config = dict(
    n_layer=15,
    d_model=192,
    n_head=6,
    n_kv_head=6,
    head_dim=32,
    d_mlp=448,
    vocab_size=8192,
    activation='swiglu',
    norm='rmsnorm',
    norm_place='pre',
    norm_eps=1e-06,
    positions='rope',
    rope_base=10000.0,
    rope_fraction=1.0,
    qk_norm=False,
    attn_scale=0.177,
    bias='none',
    tie_embeddings=False,
    parallel_block=False,
    extras=['capped logits'],
    init='uniform',
    init_std_qkv=0.0484,
    init_std_o=0.0601,
    init_std_up=0.0693,
    init_std_down=0.0693,
    optimizer='muon_variant',
    lr=0.00696,
    beta1=0.95,
    weight_decay=0.0,
    lr_head=0.0063,
    grad_clip=0.5,
    warmup_steps=200,
    schedule='wsd',
    decay_fraction=1.0,
    decay_shape='linear',
    final_lr_fraction=0.0,
    batch_tokens=16384,
    seq_len=128,
    doc_mask=True,
    train_tokens=141100000,
    steps=8613,
    dataset='wikipedia_en',
)
Each number is 128 + 24 x the weight over the matrix's rms, rounded and kept within 0 to 255. Layers, rows and columns count from 0.

# layer 11 attention query, 192x192, rms 0.0485, rows 0-104, columns 128-191
[[133 112 122 128 115 119 124 136  85 152 125 115 138 104 144 123 112 163 149 119 103 152 134 144 142 148 156 112 131 112 111 110 114 133 126 148 131 143 144 144 150 128 143 145 106 127 157 131 132 122 160 136  87 136 103 133 125 114 114 110 107 117 107 131]
 [123 128 112 142 151 133 126 129 126 140 114 107 153 151 102 108 136 114 124 103 151 145 125 125 105 141 119 129 118 132 133  94 119 162 120 137  96 153 155 142 151 102 141 136 133 149 119 140 122 108 144 123 133 145 132 129 105 150 137 133 126 112 135 140]
 [143 146 131 127 166 139 142 141  93 119 141 120 165 152 114 146 109 116 122 138 114 113 121 155 160 110 114 109 123 139 140 121 120 170 131 149  84 121 108 124 150 118 100 102 153 133 102 129 140 131 124 146 135 159 146 142 151 143 143 127 111 144 134 126]
 [140 132 117 140 159 143 133 111 107 144 144 115 150 160 110 168 117 162 108 103 168 132 114 150 170 125 104 130 110 120 137 101 119 134 138 174  74 144 133 103 140 132 117 118 122 112 134 131 157 133 110 113 141 134 128 110 128 126 142 154 122  92 129 117]
 [101 115 115 105 150 126 176 136 102 111 113 118 131 166  95 150 131 120 143 133 118 156 145 111 127 158 130 141  84 109 125 117 113 123 126 140  91  90 169 156 138 115 115 132 160 109 125  92  94  84 141 124 148 162 150 103 150 165 113 119 133 119 136 127]
 [126 151 148 108 140 125 127 153 121 136  97 148 125  95  84 160 106  94 152 127 157 109 117 110 138 129 118 116 137 142 137 132 134 117 148 127 162 125 136 105 113 120 123 141 114  80 131 138 136 128 103 117 151 116 117 154 142  94 106 127 119 127 125  91]
 [101 139 119 141 185 173 104 142 110 142 136 145 145 157 109 161  97 119  64  98 128  91 144 141 150  97 103 113 123 127 115 127 124 180 109 153  50 125  99  65 132  88  92 105  80 155 121 157 120 187 121 132 123 129 143 114 135 129  94 140 161 149 119 170]
 [114 103 149 139 128 107 131 133 141 123 137 133 112 120 119 179 132 140 161 120 142  87 155 146 112 162 155 146 147 125 130 121 108 135 142 118 151 136 130 149 137 150 121 107 117 164 103 166 124  96 128  87 108 124 160 134 149 158 165 142 159 117 145 126]
 [124 133  97 173 157 133 144 135 135 148 121 145 139 137 163 106 113 123  83 160 120 162 160  90 128 123 119 153 167 125 122 136 127 144  84  65 165 156 168 129 136 170 166 118 132 121 157 150 145 115 103 101 116 104 149 116 145  93 142 159 134 137 133 112]
 [151 103  78  77 109 122 117 119 136 123 134 150 166 123 129 144 109 158 130 105 132 107 123 142 150 114  91 147 103 124 131 123 115 160 115 126 135 146 158 159 157 136 137 141 175 126 116 130 100 131 118  95 119 131 134 147 162 153 123 155 150 138 174 121]
 [ 85 134 179  84 147 114 110  90 118 121 115 115 126 101 157 142 102 141 146 103 137 136 139 114 121 131 141 106 126 124 131  99 111 105 126 115 132  81 123 170 149 137 127 125 128 150 120 174 125 166 147 175 120 162 159 110 168 128 102 112 141 139 138 107]
 [125  94 144 161 123 135 135 140 144 162 141 144 146 161 150  97 124 138 148 141 139 147 124 165 152 119 116 154 118 134 100 146 153  88 145  82 204  98 133 137 113 157 146 144 149 141 150 145 157 102 135 138 136  98 133 144 140 122 121 112 112 136 145  88]
 [124 135 155 128 121  90 130 141 133 135 138 112 147  97 103 150 142 118  97 162 115 145 124 132 155 123 130 111 151 144 135 113 171 154 134 156 119 127 120 134 147 120 165 158 116 105  97 125 141 151 146 128  83 108 100 114 108 131 117 106 159  95 115 147]
 [119  97 182 103 124 138 112 114 102 104 127 108 143 133 109 130 106 144 129 109 175 129  62 122 126 147 101 126 136 135 112 134  98 148 124 197 136 124 162 119 141 125 123 153 148 125 108 159 170 114 100 136 134 103  91 122  91 110 113 139 133 114 137 107]
 [100 162  98 147 143 102 125 113 136 123 169  97 107 143  78 124  89 158 107 152 144 121 109 135 120 131 110 120 126 141 137 112 121 136 128 136 170 121 134 130  89 118 131 158 127 139 154 134 132 119 101 102 138 138 116 157 119 138 130 155 107 141 110 111]
 [122 115  86 144 106 131 144 129 132 112 120 109 113  99 117 104 142 115 132 118 104 123 101 116 131 144 150 135 163 140 126 100 110 133 130 107 131 180 145 107 126 128 130 114 131  95  93  87  97 146 129 137 103 143 142 115 117  89 163  83 143 150 159 148]
 [108 127  97 123 155 140 123 134 121 115 147 128 149 166 120 173 150 145 119 147 115 148 143 135 122 127 111 122 131 107 146  91 132 162 156 154  78 114 135  96 106 116 109  97 128  96 153 101 107 119 138 121 106 130 181 132 141  98 126 175 149 132 155 180]
 [ 96 130  94 118 152 162 153 104 120 124 151 145 160 167 124 165 131 139 144 116 117 148 146 103 139 116 112 137 103 102 135 130 145 165 159 174 100 130 149 127 131 113 121 115 103  98 134 126 128 108 130 120 120 160 150 124 140 116 159 127 126 158 128 155]
 [ 95 149 123 119 149 138 124 135 151 113 137 135 156 177 133 141 126 111 103 119 118 129 144 143 118 124 126 154 124 105 149 108  99 127 151 154  77 143 121 100 159 132 123 106 140 126 133 136 119  82 129  98 100 111 136 135 157 107 133 130 111 127 124 134]
 [ 92 106 114 144 145 140 138 117 132 145  93 135 126 118 141 165 134 118 134 109 124 127 138 149 142 111 130 159 107 102 131 135 134 166 139 159  76 131 126 110 130 118 132  80 108 125 120 149  89 120 146 149 114 139 158 133 171 128 131 103 132 141 134 138]
 [109  87 134 122 158 172 132 129 108  88 114 153 173  64 130 128 116 133 121 130 135 134 137 122 124 138 133 106  99 106 135  96 145 149 115 122  99 127 105 155 138 137 132 129 134 120 125 114 133 115 123  84 115 144 163 116 146 134 148 148 181 140 175 150]
 [117 133  88 102 120 138 125 115 133 126 125 142 154 141 150 112 129 114 121 102 111 154 129 151 130 172 161 140 172 102 126 154  92 115 137  98  92 134 116  94 134 130 152 156 161 144 155 105 151 123 140 127 113 115 147 130 120 122 171 135 164 115 151 122]
 [114 145 108 143 134 114 135 164 107 176 125 110 133 136 129 129 119 114  98 119 121 131 133 128 124 115 136 122 145 140 110 138 107 122  99 107 127 141 126 132 105 140 128 108 150 141 131 139 122 136 123 146 132 133 143 125 138 144 112 120 119 129 117 130]
 [105 126 101 134 145 181 165 107 117 122  99 112 168 127 114 114 116 175 122 115  89 141  82 137 125 143 140 112 134  82 139 150  85 148 143 167 143 147 158  92 123 128 128 175 124 160 115 168 111 100 111 130 103 110 138 132 145 149 119 126 109 131 129 100]
 [112 156 131 125 115 106  96 126  94 137 165 136 126 139 114 113 128 142  84  97 172 105 137 138 115 118 114 131 126  71 107 103 140 140 111 177 141 109 111 114 138 129 118 112 132 156 136 110 110  93  99 131 118  87 108  91 114  90 149  99  75 133 117 139]
 [112 118 108  88 101 100 173 123 138 122 112 140 156 162  91 132 126 144 143 160 187 114 142  90 153 140  99 156 113 115 174 116 101 116 156 207 173 151  86 143 163 159 164 102 135 115 177 164  90 139 161 118 140 119 148 140 130 139 178 115 107 107 149 118]
 [140 111 114 151 108 131  89 173 137 127  85 171 114 139 147 134 124 164  98 127 150 127 176  79 146 118 141  99 140 136 135 142 108 128 143 146  95 136 164 189 122  92 135 109 134  92 158 105 144 118 140 128 154 105 120 106 167 154 108 133 117 158 142 133]
 [118 135 133 142 192 124 193 142 131  63 111 128 149 182 118 168 105 150 138 118 124 134 161 104 110 143 160 120 153 103 136 136 135  92 201 142 106 153  91 145 131  97 108 106 123  98 138 117 133 153 111 137 139 157 128  95 128 112 133 109 121 181 136 136]
 [137 127 121 100 161 152 117 175 123 138  92 155 113 137 122 153 147 144 130 156 118 154 128  95 112  92 117 158 143 140 144 123 143 192 146 113 153 100 133 142  98 109 106 131 145 121 111 109 117 174 158  97 143 155  96 131 167 123 157 150 123 178 135 123]
 [ 95 121 168 159  73 120 125 142  94 148 106 151 100 126 160 149 120 143 135 102  71 134 136 137 137 139 122 129 132 112 143 102 130 110 143 152 164 112 107 127 139 170 101 122 201 169 136 136  95 152 143 151 134  96 107  90 145 129 156  99 109  96  90 127]
 [ 95 127 125 113 133 144 119 110 119  93  83 147 107 129 118 151 115 111 128 160 123 150 136 125 159 126  96 132 101 162 103 138 125 126 121  74 106 121 122 138 140 137 169 124 127 143 145 123 110  92 150 104 113  89 124  93 145 133 133 155 142 153 150 144]
 [157 106  97 143 184  95 109 162  95 137 107 132 134 135 102 142 119 101 118 124 120 120  85 116 123 152 128 141  98 103 115 104 131 158 132  99 140 109 161 122  97 167  80 149 144 124 107 125 145 170  89 139  77 127 105 139 121 140 134 145 150 163  81 187]
 [131 130 110 157 105 125 130 152 163  97 105 130 116 145 142 126 125 148 127 156 142 140 118 138 115 128 129 124 156 115 152 125 144 161 144 131 111 140 133 158 144 119 151  91 145 124 149 135 140 137 153 106 113 140  98 130 112  99 105 156 100 154 123 141]
 [149 126 120 115 123 123  93 102 121 169 108 171 143 123 126 124 160 131 141 120 104 152 161 134 139 139 108 150 142 102 125 128 145 118 111 137 173 152 169 151 140 112 134 136 124 111 115 117 127 121 119 145 112 102 108 161 126 160 140 140 136 126 144 152]
 [148 138 106 138 117 148 132 143 145 115  80 117 125 131 116  89 125 101 143 188 118 165 140 118  98 131 117 109 106 136 158 136  98 145 103 122  86 111 138 112 119 161 137 147 115 100 104 129 141 107 137 107 116 124 128 135 116 100 114 134 120 156 124 136]
 [ 98 141 148 145 162 116 142 143 122 150 132 102 126 127 150 111 135 128 122 133 135 165 149 114 124 101 132 118 136 112 115 115  93 123 148 142  74 121 101 148 122 153 116 128 151 164  92 134 137 159 130  98 143 155 167 117 106 130 135  91  93 109 149 109]
 [103 123 171 103 130 159 141 124 119  93 153 123 120 128 141  97 101 136 114 153 155 113 130 116 103 140 144 101 133 153 150 120  97 139 153 164 118 134 125 132 130  79 110 137  85 139 130 102 122 133 134  72 135 141 110 115 143 104 124 109 118 159 114 120]
 [113 152 128 152 163 160 159 176  88 114 116 119 130 147 103 141 129 127 147 136 100 122 125 104 136 121 120  96 100 188 124 129 145 174 150  68 131  69  79 151  90 110 106 172 127 148 126 113 127 133 123 105 149 146 155 141 110 116 146 129 191 123 151 139]
 [119 129 111 132 117 126 125 104 125 106 104 119 145 150 130 106 117 125 117 157 133  85 113 111 121 178 167 125 145  89 167 148 107 110 117  77 150 131 129 122 132 115 167 167  90  65 132 106 144 103 109 139 107 130 146 112 140 130 127 112 164  99 134 133]
 [158 125 106 152 100 117  95 176 170 102  97 119 133 147 109 117 139 150 123 137 130 132 132  94 136 120 114 105 153 160 108 107 129 138 125 133 117 131 149 123 175 133  94 119 102 152 128 117 134 107 111 118 116 141 108 137 143 156 112 110 123 138 136 145]
 [ 96 170 104 108 137 151 151  94 171 108 107 133 146 147 139  80 121 160 134 172 118 106 113 100 154 155 144 104 133  96 110 107 138 116 130 149 139 128 142 115 101 112 115 124  81 126 141 141 132 117 127 145 124 137 117 166 140 121 133 136 107 154 129 155]
 [142 101 125 137 116 127 128 126 151 126 115 126 166 135 192 133 154 114 160 162 104 181 159 153 134 122 108 144 114 127 126 167 138 103 151  59 142 133 120 125 145 111 125  94 108 123 121 103 139 111 132  97 152 133 159 113 158 144 130 111  97 145 137 102]
 [116 112  95 112 158 130 161 120 131 149 123 158 137 120 140  58 105 166 119 124 123 104 112 128 157 135  74 123 111  78 119 126 160 140 114 140 183 107 157 122 114 129 131 108 159 143 148 122 130 144 132 125 117 128 155 185 163 156 169  76  80 116 142 119]
 [151 101  64 160 123 125 154 123 104 142 135 138 116 125  73 135 126 100 129 142 139 140 143 166 139 139 115 132  96 132  95 113 175 122 133 101 188 155 125 131 121 143 157 134 119 144 139 132 108 135 115 133 107 122 140 164  96 100 172  89 126 133 102 141]
 [117 142 140 160 132 133 138 181  97 111 136 155 134 155 119 110 106 147 115 120 128 140 156 133 144 104 150 118 145 147 108 123 141 150 123  90  85 118 142 112  91 134 118 155 108 135 115 117 144 161 143 117 123 144 176 145  99 116 109 133 121  83 186 160]
 [109 134 123 134 162 116 134 164 114 119 144  89 148 175 126 142  94 161 132 129 102 170 132 120  94 117 150 132 142 136 132 155 115 161 132  43 161 102 136 165 116 139 111 152 171 143 113 141 118 107  90 104 107 116 133 110 173 142 146 110 131 168 119 134]
 [128 121 150 118 123  84 145 148 150 140 122 132 143 139 157  97 132 144 114 150  95  77 125 144 147 129 140 138 144 136 115 153 164 146 115 146 101 135 144 102 136 146 139 113 142 135 104 109 141 139 107 126 122 113  95 125  90 146 142 126 175  86 122 122]
 [117 139 115 168 126 130 135 164 135 161 152 109 167 163 137 102 154 117 131 138 129  94 102 140 160 159 141 154 183  91  80 165 118 144 125 146 117 107 117 129 134 111 120 112 127 152 132 118 125  93  75 120 136 124 167  85 110 132 155 103 121 125  80 106]
 [132 125  98 159 129 116 128 123 158 142 126 118 137 113 138 137 126 133 121 125 131 144 146 123 111 148 103 132 105 110 136 131 143 136 120 137 128 135 112 159 115 101 124 143 124 131 114 126 139 107 161 147 111 124 128 114  92 136 147 143 149 138 137 141]
 [133 113 125  90 114 125 145 118 137 120 127 117 124 162 130 124 124 127 131 124 162 125 129 108 123 143 136  98 128 148 146 133 119 139 116 158 138 119 124 140 136  87 134 164 153 100 128 136 120 103 104 125 109 120 125 137 108 156 120 122 173 105 142 115]
 [126 132 101 155 121 166 132 122 130 148 116  98 152 126 118 107 162 126 141 139 131 126 149 124 125 116 108 119 134 132 153 124 113 125 143  99 117 123 106 120 121 107 123 110 137 155 113 139 143 152 138 102 140 127 134 120 138  96 106  94 103 146 146 122]
 [150 121  92 123  86 141  93 130 140 167 153 129 139  93 137 166 148 138 120  89  90 145 138 126 124 120 108 108 113 156  90 155 155 100 150 111 152 129 144 156 130 144 112 112 158 140 133 129 140 157 136 129 108  92 136 150 147 135 152 121  86 128 122 118]
 [130 140 101 152 111 129 104 130 137 180 127 104 134 126 123 140 142 155 122 101 102 142 136 119 155 108 121 133 133 147 118 150  99 137 139 114 136 110 113 116 117 123 128 132 105 182 126 141 141 187  90 114 137 138 117 130  91 139  97 126 124 130 126 134]
 [129 154 115  96 109 140 103 147 123  74 147 121 131 166 133 136 121 125 122 156 138 135  98 141 132 114 151 134 121 156 176 116 165 159 125  81 143 127 142  98  98 156 114 109 157 130 150 124  87 125 136 175 133 147 121 102 163 138 135 157 117 149 122 123]
 [131 134 131 129 133  93 125 111 119 149  97  94 160 136 145 108 134 160 105 130 107 132 145 123 148 123 106 168 133 146 134 146 149 143 139 162 130 112 113  96 119 120 138 158 136 141 113 143 155 142 133 110 149 104 130 148 117 136  97 164 141  88 132 129]
 [103 134 128 177 187 106 126 149 131 125 143 103 123 133 118 134 107 133 117  90 143 145 119 126  96 123  89 138 143 137 161 123  96 120 165 103 153  89  95 118 118 116  85 101 125 161 138 169  99 144 158 103 124 148 159 114 154 102 152 162  52 113 100 143]
 [100 162 149 125 103 104 142 128 110  97 100 111 138  90  97 121 160 149 161 160 113  92 145 106 132 135 121 127  82  91 129 135 109 117 165 201 180 114 130 162 122 171 150 120 118 129 131 125 125 154 161 114 138 133 140 114  98 174 134 135  94  93  93 138]
 [139 141 107 100 169 148 104 115 126  88 119  75 127 121 134 152 112 145 107 150 124 151  77 117 129 156 136 103  88 119 140 115 133 154 116 119 103 113 140 157 142 147 112 136 111 129  85  83 165 150  94 113 125 141 134 155 111 155  97 148 132 180 124 121]
 [107 142 115 138 117 172 133 142 112 164 161 137 119 157 156 113 105  96 100 128  39 115 141 147 120 147 140 152 118 139 113  89 133 107  89  30 119 137 125  96  86 120 120 108 113 106 109 146  92 117 125 116 140 167 165 151 152 112 131 107 136 122 102 126]
 [137 150 137  98  90 110 123 166 128 152 120 163 100 150 136 102 146 133 106 123 145 138  71 107 105 131 107 120 152  99 104 137 107 145 154 141 112 107 115 124 147 168 116 142 132  96 156 147 129 159 109 147 201 102 121 104 134 100 120 136 127 166  52 112]
 [124 100 141  85 125 115 118 115 117 169 154 101 145 151 139 125 104 113 106  84 110 110 144 130 103 162  91  88  93 125 118 129 146 125 125 122  89 132 131 149 126 145 145 153 132 144 112 119 143 101 112 141 124 142 161  90  95  94  85 160  97 107 107 143]
 [120 119 116 107 169 111 137 160 123 138 131 135 140 140 108 129 126 142 109 149 126 135 139 139 155 101  91 172  81 137 126 123 148 149 119 114 121 110 129 125 118 164 124 140 165 124 187 125  84 106 114  89 126  95 154 145 139 107 138 157  95  93  96  91]
 [109 172 160 167 115 112 126 108 143  94 143 103 161 109 145 119 126 175 152 155 115 161 158 115 137 118  98 117 139 183 112 151 124 133 144 186 175 152 112 148 101 140 134 153  95 139 142 122 162  74 124  95  93  88 132 132  96 101 162 119 124 120 105 111]
 [149 103 110 143 135 138 179 137 186 129 128 160  88 106 127 153 156 150 153 148 107 131 138 119 194 131 125 173 141 166 137 163 142 140 131 106  93 136 176 185 110 125 125 100 166 112 110 160 133  98 160 130 144 107 121 122  70 129 135 127 117 133 138 101]
 [136 101 145 159 166 136  99 116 117 101 162 113 128 143 195  88 146 137 135  71 160 107 151 125 172  71 137 139 112  86 112 108 129 120  68 199 110  81 106 148 140 142 147 135 114 103 146 122 121  86 159 169 112 138 124  92 154 110  95 112 114 154 117 141]
 [143  87 154 129 146 140 140 170 147 136 134 128 138 103 109 103 126 153  92 112 124 114 155 169 140 101 116 129 158  85 137 102 146 120  69 166 121 103 108 103 147 110 107 123 146 108 213 171 100  86 142 110 119 113  95 142 163  91 125  90 103  98 138 117]
 [ 92  83 158 135 146 118 121  98 115 118  61 100 119 117 106 115 103 106 114 129 116 100 126 133  82 133 152 121 123 154 122 146 153 157 163 178 116 118 158 134 154 195 115 129  97 154 118 128 145  85 153 151  85 136 166 111 102  95 108 133 183 163 116 126]
 [116 111 123 160 138 100 133 123 134 106 127 147 114  95 122 111 118 114 128 146 114 104 133  77 106 155 151  92 139 112 129 183  68 131 113 110 169 154 141 154 128 147 107 130  92 168 121 113 128 144 139 115 158 152 104 152 133 146 122 154 146 137  96 134]
 [114 159 134 132 147 107 147 130 144 161 122 164 134 121 105 149 146 131 109 133 152 138 101 159 121 148 142 122 130 159 174 107 149 140 115 136 152 122 146 101 126 130 141 148 103 140 133 105 143 162 107  85 106 120 132 139 146 157 166 137 104 178 120 133]
 [148 113 120 159 136 171  90 167 173 175 130 122  99 143 116 160 117 111  73  99 118 117 116 114 111  97 164  87 160 125 122  50 121  62 154 166 114  83 182 134 113 118 113 100  99 146 137 124 106 132 153 113 105 130 150 121 121 121 116  95 132 139 123 115]
 [158 123 153 110 134 143 101 105 120 109 151 123 137 144 101 128 128 156 107 105 135  86 146 150 135 126  82 119 108 125 118 103 186 153 133 115  87  54 127  92 151 114  95 141 149 152 123 153 159  89 148 125 130 119 133 175 109 101 103 113 172  82 150 138]
 [ 76 144 144 156 102 125 119 161 142 154 135 151 140 120 136  90 137 161 124 139  90 127 121 150 130  81 129 164  78 143 106 153 177  85 119 178 143 110  96 102 145 125 123 121 138 138 138 183 118 158  98 131 100 123 141 108  74 125 112 143  76  93 130 109]
 [148 104 140 116 133 120 115 141 155 124 110 132 155 123 149 168 184 161 140 159  96 110 108 146 156 136 176 103 136 136 121 128 116  89 185  91 111 158 121 113 152  81 124  84 150  88 123 125 150 162 143  97 116 131 117 163 107 123 177 121 174 121 109 128]
 [ 74  99 134 125 123 149 152 165 101 127 124 164 128 133 164 114 157 110 128 137 137  84 110 155 178 160 168 121 166 137 170 166 153 150 105 101 146  95 147 124  71 139 155 149 134 119 167  96 101 106 108 147 113  97 138  99 130 154 173 140 113 155 111 117]
 [142 140 122 110 163 163  96 177 121 112 128 113 160 111 136 105 137 157 147 154 162 200 133 106 172 113 101 124 109 158 152 139 135 134 134 190 118 138 123 171 147 154 112 143 139 155 164 129 117 117 173 122 135  95 137 156  94 125  79 115  77  88 167 154]
 [116 131 152 106 131  99 111 155 124 124 113  99 124 103 112 119  89 148 143 136  95 125 152 124  94 126 105 123  89 150 135 102 179 138 122 174 153 108  92 147 159 139 128 115 151 122 123  92 134 196 132 136 106 144 138  90 184 157 114 126  90 132 157 127]
 [ 82 191 115 170 104 167 104 163 111  98 122 136 106 111 137 168 127 111 133 141 126 101 125  99 167 142 108 145 125 108 114 155 119  94 107 176 168 154 116 103 113  89 137 184 134 179 158 119 142 111 131 114 162 130 129 162 137 105 144  86 143 117 133 159]
 [122 135 132 130 159  94 128 137 123 105 102 145 143 140 131 107 159 117 134 146 166 113 118 128 143 117 135 117 148 121 113 157 130 122 139  85 123 142 119 119  98 135 148 146 140 165 125 116  94 172 148 141 116 130 103 179 169 170 115 126 113 147 118 139]
 [138 154 172 155 140 152 103 157 112 126 152 122 129 119 126 106 110 118 115 117 120 112 108 145 109  94 128 129 136 168 141 106 129 129 141 152 118 118 128 157 119 133 138 127 167 122 125 109 130 117 155 110 153 149 139 139  98 184 165 124 169 150 124  78]
 [126  99 126 118 149 185 120 119 112 159 139 150 136 106 106 127 117 113 117 149 152 132  94 162 136 107 108 125  87 114 130 142 187  99 126  77  94 112  72 146 132 146 123 175  81 160 154 100  96 167 155 122 107 117 125 133 126 103 150 134 165 198 133 137]
 [107 171 130 125 124 130 139 123 152 117 123 135 142  91  95 137  99 137 104 146 131 137 126 150 128 127 129 125 125 174 156 138 113 167 161 140 124 114 148 121 108 107 147 158 135 117 129 101 128 164 164 118 134 148 137 107 109 121 155 185 121 154  92 163]
 [146 152 176 126  92 118 124 132 159 132 117 139 125 104 141 156  93 124 151 154  97 159 141 119 148 128 163 150 128 158 125 121 120 148 129 118 127 118 152 157 107  85 119 103 148  85 113 121 100 132 138 121 138 105 160 128 111 160 126  98 139 140 131 122]
 [128 108  86 108 115 131 130 151 161 118 128 156 135 176 130 178 112 129 137 186 145 150 105 117  95 156 164 142 146 117 121 160 120 105 128 127 142 142 150 152 119 112 129 162 134  78 102 102 135 136 118 141 116 131 148 142 124 124 123 157 168 185 120 130]
 [130 106 144 152 177  97 140 111 108 143 145 135 112 104 130 117 157 125 129 122 133 145 126  99  88 106 130 109 142 120 105 134 128 134 102 113 113 123 106 153 125 178 145 143 146 154 160 144 147 160 147 132 144 150  82 139 144 121 159 114 111 106 162 147]
 [ 84  98 126 161 164 148 130 157 125 109 121 131 143 130 138  98 145 149 137 132 130 149 136 164 151  81 117 119 114 154 119 133 122 172 125 129 128  94 120 108  85 119 128 119 109 125 155 165 100 124 106 102 159 121 152 152 166  80 142 137  91 122 116 138]
 [138 106 125 128 149 151 192  72  93 151 104 145 100 117 151 146 139 117 173 133 166 167  98 132 109 162 165 114 131  78  74 121 133 117 118  97 178 138 133 130 129 148 194 133 134 145 177 169  99 121 143 115 161 127 112 114 159  78 193 135 157 178 112 158]
 [159 123 143  98  97 160 132 146 115 148 144 134 158 166 152 127 190 156 148 153 127  97  94 141 125 106 156 132 137 110 140 114 135 152 104 128 115 115 119  89 106  79 110 108 142 128 144 169 132 118 135 136 137 125 122 146 133 153 152 117 119  88 106 147]
 [163 102 146 151 126 123 130 132 130 119 147 121 104 122 136 155 161  98 132 126  95 165 124  89 166 115  97 130 109 130 149 161 156 115 127 131 145 120 117 102 162 144  94 150 149 148 117 148 148 130 134 134 139 183 148 110  71 126 151 125 150  90 107 142]
 [192 130 163 103 135 159 143 123 138 134 128  88 149 142 168 104 113 121  65 156 123 164  98  87 158 107  76 130 163 141 136 144 157 174 119  73 172 161 111 156 123 143  93 107  99  99 174 165 110  93 130 144 170 149 144 146 144 101 143  57  99 103 167 126]
 [112  94  98 112 157 145 104 106 159  84 119 174 157 144 131 118 120 149 120  98  92 136 165 108  86 106 136 134 103 101 104 169 106 119 108 101 116  82 129 140 102 129 109 170  72 165 116 169 161 110 123 116  88  83 151 161 121 136 157 107 155 165  97 162]
 [138 128 110  90 124 128 107  90  59 117 122 151 155 120 103 118 135 143 103  99 163 159 112 187 110 175 139 135 156 132 154 109 155 103 145 184 133 150 138  88 175 117 112  99 114 113 134 121 126 125 124  89 122 138 129 109 138 129 150 125 158 175 122 112]
 [160 130 112 147 123 122 133 110  86 126 130 134 123 161  89 154 163 127 105 137 122  91 149 159 169  80 162 166 130 151 140 159 138 134 114 119 126 140 144 144 150 153 112 164 147 128 110 188 140  86  96  90 166 137 112 181 117 139 144 118 133 137 161 125]
 [119 116 172  86 147 152 118 183  57 122  98 122  62 145 182  65 137 128 116  77 126 142 132 140 111 105 133 156  95 153 120 127 144 131 120  67 103 105 156  67 141  79 131 159 132  77 109 118 133 138 105 117 145 194  94 106 136 137 111 133  76 139 133 119]
 [136 129 141 140 116 160 146 167 104  98  97  98 111 164 148 140 146 118 156 152 112 123 117  90  94 139 128 122 155 121 149 158  98 114 142 201  92  61 154 145  81 140 149 122 100  98 105  74 120 131 136  97 136 152 109 103 116 116 135 149 169 112 153 143]
 [ 97 111 126 107 130 109 110 122 146 141 114 156 154 147  96 151 161 129 135 114 122 108 103 101 140 133 132 105 139  89 126 128 125 114 106 119  53 121 116 104 165 150 110 146 151 114 197 156 124 121 140 112 107 124  84 152 112  91 146 133 145 137 111 136]
 [180 150 113 100 130 140 142  89 158 103 141 120 151  84 118 140 155 133 138 129 123 162 137 117 154 127 112 108 149 101 113 110 135 151 100 130 106 104 153 112  74 176 133 110 143 118 158 150 137 112 106 130 151 162 128 147 142 128 131 142  90 125  88 121]
 [120 132 137 124 134 119 132 130 122 122 122 134 128 128 126 141 128 131 138 116 148 137 131 122 148 124 141 132 125 120 129 109 135 112 123 132 112 138 125 139 123 137 123 110 119 142 115 140 131 130 121 120 133 129 125 121 114 127 134 120 128 110 134 141]
 [124 131 137 130 143 113 134 130 122 122 132 131 119 118 133 114 130 112 111 113 127 129 124 118 124 130 139 117 125 121 122 130 127 126 123 117 127 135 133 135 119 128 115 121 132 121 124 120 138 149 126 122 123 119 134 131 133 120 123 134 135 130 114 108]
 [132 123 126 115 140 142 113 126 162 114 109 128 137 112 137 114 132 138 121 142 116 144 126 128 110 140 115 124 117 131 131 128 134 105 126 114 132 130 148 123 126 112 132 133 159 113 123 119 123 126 139 122 128 118 117 130 128 129 134 129 147 132 113 131]
 [134 141 122 144 134 142 137 153 129 141 128 114 131 125 110 125 126 127 136 147 104 154 146 120 117 120 130 126 107 136 129 129 116 140 122 156 107 124 121 141 109 135 153 119 139 129 122 122 113 111 123 130 115 129 135 123 124 133 144 117 125 128 147 126]
 [145 120 136 113 142 123 117 124 110 118 112 134 118 132 116 141 111 124 148 142 142 127 134 127 145 127 117 141 136 141 140 132 127 121 142 108 148 110 121 132 134 151 109 120 138 137 135 121 143 170 121 127 127 140 112 134 123 122 133 139 125 121 125 139]
 [101 142 147 109 133 125  98 163 119 132 158 146 150 135 141 112 125 147  94  93 149 130 139  99 127 132 138 134 126  92 157  93 110 121 124 152  88 119  84 135 119 114 139 143 116 142 156 144  99 121 148 113 148 101 122 131 142 107 138 128 118 131 133  89]
 [158 115  97 171 140 136 172  90 142 143 111 106 107 131 128 138 131 107 147 162  84 120 126 152 138 127  99 129 114 146 100 161 161 105 134 103 167 150 153 119 131 141 126 108 157 126 103 104 144 126 114 141 118 158 136 125 122 132 112 125 129 120 132 159]
 [119  94 111 155 125 133 133 108 107 137  54 112 138 176 121 123 168 148 139 131 137 112 113 153 119 138  98 118 157 153 111 103 120 179  58 150 142 141 176 152 153 107 146 133 123 135 150 106 177 193  84 146 103 121 166 132  61 151 146 131  90  98 104 189]
 [118 127 167 141 145 146 187 110  47 116  58 141 126  99 138 118  26  90 163 109 124 195 100 111 134  87 157  58 139  74 159 162 128 158  66  68 183 179 164 170 153 121 106 126 135 141 223 102 153 116 101 110 138 149 125 101 173 116 153 110 134 142 153 159]]